config.toml
num_hidden_layers = 15
hidden_size = 640
num_attention_heads = 10
num_key_value_heads = 10
head_dim = 64
intermediate_size = 2560
vocab_size = 32000
hidden_act = "gelu"
norm = "layernorm"
norm_place = "pre"
norm_eps = 1e-06
positions = "rope"
rope_theta = 10000.0
rope_fraction = 0.25
qk_norm = false
attn_scale = 0.125
bias = "all"
tie_word_embeddings = false
parallel_block = true
init = "uniform"
init_std_qkv = 0.0177
init_std_o = 0.0177
init_std_up = 0.0177
init_std_down = 0.0
optimizer = "soap_variant"
learning_rate = 0.00326
lr_mult_qkv = 0.5
beta1 = 0.95
beta2 = 0.95
lr_head = 0.0141
max_grad_norm = 1.0
warmup_steps = 200
schedule = "cos"
final_lr_fraction = 0.0
batch_tokens = 262144
max_seq_len = 512
doc_mask = true
train_tokens = 753700000
max_steps = 2876
dataset = "wikipedia_en"
Each number is 128 + 24 x the weight over its row's rms, rounded and kept within 0 to 255. Layers, rows and columns count from 0. Numbers have three digits each. The size before them is the row's rms in percent of the matrix's.

# up: layer 8 MLP up, 2560x640, rms 0.0645, rows 36-55, columns 256-319
# down: layer 8 MLP down (transposed), 2560x640, rms 0.0669, rows 36-55, columns 256-319
up36 096:145093146166159109153152117087147126077155153151086123093118118071105097137124124114126099134195157185120155093115132132130118140156137120114143135079148173127143123144168110136120108151133097
down36 094:115113078091124140149112112114124121193110089139173144130177130106123106093125194131162131125131153119144121128115186133125086124123145082158132141131131112177141138130090137146150094134115116
up37 101:134143128125124105154174128119132106165082111141134128165150145146149159154118107141121143081150101145155131096130147110097154079128149129125153118129180147138126165086153186149142085122121086
down37 104:113122134138151125113128117150117158123110166097144146150075123106146112142138111117098117127136182102111115188121138131122088128142138115125132146150143132154159144091117100143144111136135120
up38 103:099152128152136111143151115173132099086133112161151124103133156168099129148129076096115122126144124144088072106134149122103157105140133142108139115113125133119158121120146108110098109146120121
down38 107:152138142110131126087102114139095121116162143093140099150157114114151127118137096119146168106127112114166103160113117148087102151115150146153137131081124138091120110106159109150079099114078156
up39 101:112167180183120122139113109132113172164130145135101150110141139115117200123156074096074150131089091097153113128154161126174139104135123149125132126085147144133145123104119148146146121105125110
down39 097:105083137180157166130151140138138120117122102106154096131101101147097130090108089149139157143095162129108163124085128159134159155120115127082134095171148110106148108153108096126110156158098149
up40 099:133117124152113155119137152104153104138159161135128125148122101083164120096127142154105117112150132081113123108145153085092145111162118148134102120120158097069125068130134103183108131093158172
down40 096:083124107113112190153135092153094119127142145140134121106108148132071117142105136105188120163101121156073110124100154117142127121127142117142115133120129104105182131136135136132125163173140128
up41 096:101139116131106112143100132126121085148110137145141106141106128145112153109120103154099149155168133153135162101116147125157106131147148121105119126121128102101126123106137116126117124121151135
down41 095:129127120116135123116154157115153145096127104133082162108158176123120126151113112153153096128126125129128142135138126133160129148124142103117102137125123144116144183156219096122141090175125096
up42 102:144139152151150081111108129135131154123128143087139152150117136145128115140186165121138123142135101109114143128162146088142128136130130117126124110124113099133099098125138120135125155129092087
down42 094:101108113166110093110110115101121154117151129119113128136137118132132116141094109158150096128154134164123107131102110161170104145135102145113120136135128138172091120148093160120113169138080128
up43 095:087147116123167142124125139108135108126116153147112099100133111156097118145152159123101148130135128109137140120109105135116151196098110156138106135109113140152108094092148180141145143133129156
down43 104:131125184146150169125131161128134120133094139117112135088135154173150141146096142135121124105141143122124153153107121144161157128144111154113120121145137112113138104142115159160118090046162128
up44 107:157097112117148115164127112126108146132121159136126100130133175197136099087130146111145154053148124110115130134097129136102137127121112122115123102131180122147120134149146145153132169165137146
down44 105:160190132150139166132125125156139149151155149187102149122168117136106153164073104115102124116138117104118138130094140099114111120137116151138088167136115139147098127155074150136129119130116093
up45 114:125142114131135120103160146101173114153164070134139139125094102160172139166147165119141130094152141090128104120099095143146129162067102109126121136097159117128190171152154162148109160147114150
down45 101:126130146136093149089120150118098098130173083128117139158117109077163159148164104144130119154175112097107163123102149138120132181151091121103145173083163134160147118118113139088140148175120166
up46 096:116160122113121100148148130135139163169133173111122127170076128122117128143128126123140113118153149153159139142126125137126180121143144127161134110125141170083110152152121149117106107067133154
down46 100:106170093175123132102140127175114119136163147106150140166101130108183130124128129136129127144143136146104146154136100141139141132149153142123118092130129123139154130130076117144131120168112117
up47 104:091120133099121131122136150080125139114168084118070127172117161137109150109135140125112111128142089145118118059172136107136170152141139142130146137117151117126153139116145161159156126093115110
down47 099:127168135096122093089126129090154150124130145085160127138146090170100127179132117124131122168120148118108133099148098130151096104146035109132169129132133094160130108145131156157165129137106166
up48 097:142126189123119138134139133131124104127087109146123099122150176113125142105134180126123124104120074128105085109131141131110119119098123077146157168150113156136132122134162126118138092114082092
down48 097:129117132136134164103141156106108100138133141145149135127133111126102136117142134095108137113165144130165131111117074150098119155159121127174124112129105102125122142120117137148115103137135117
up49 101:111139100148162133138093154107168130153104131106124099075154124129107110122169097106138089132132140132100093121129106081074093118130094134123151064131141117151114132132147105164111141168121135
down49 100:114149136121109094130131167119123159109122113144109116128140143110167150154151176146106078107131157145153097128169099136110165142142153150173140156136112123134111130113092103179155085167146174
up50 092:123146139114133122173150131155172119146100124135151139104109099097175107140146140155118157147121130133108175111111142145125149156129080155133119106120114125087107140121172150145123125143124179
down50 094:131161162138175109164138143136103132134105110115107134120114154151143151117163099139128168155153137131150114116134100119124132157127144149119161080147144138116148081125151164103129088115154132
up51 099:151165103130158109156201124129155131149167121135120099158102152131144158127135165076099122133124101129125131094114134127177142131083091089117073110142128142114134104135147127104141129135125150
down51 097:119135134127168165133110167130115135162140147128106160116097116141075115150146111106125106160122111128137139115136129091137132149135129103094140125155151113152139170154138132134131131131195080
up52 107:110098173143157094110140124162146126131132102148109098138146120157129146126117143098093103154121145160125121155088139093161122151137151131107173124186114113118140131124135133104127115133144161
down52 101:155146117154184168147119155124148113093103114093106157154125143138149140146106152143159109109085113116110114109123103161128090152157148143079156141130071111153130174174105094108119145110149120
up53 100:130138127127100167188115173154111137136153124137131135108102091130128135115111137138153160116125132114119141113122121142089192137157142159106131118093119114070130114128174180106078105129138164
down53 100:115123156130136166111139139089136128161187126103095113108100144121134121120161140150131180104127140076159126137111119142133110118112117145166118156138158137110127186133130096073135104126152164
up54 097:124128129139126108128163125113121109094140137111129096097146119113138115134126114152095155110082148096135148169100081138106118137140184156169127112109125100109074162124124129116097129131146130
down54 100:129130125129091157123136115142124105106185126119157128086166161121061128113111137137178087140155095142115097064125127127144149121128092086092093119103112133114134115115153159065138104114152166
up55 102:088113155113095108120175089155113159141139101126160108095141155080152103114105133098158160115100131153144085153119131129122135152122122095134090086167083114083116139119121146156119109112094133
down55 100:131131129117137145075104108116127159138130153127157128133087108112177150097152127131175104125127141090127098148123111142103129115111104111163082141117101118097155139097090171109135109105084074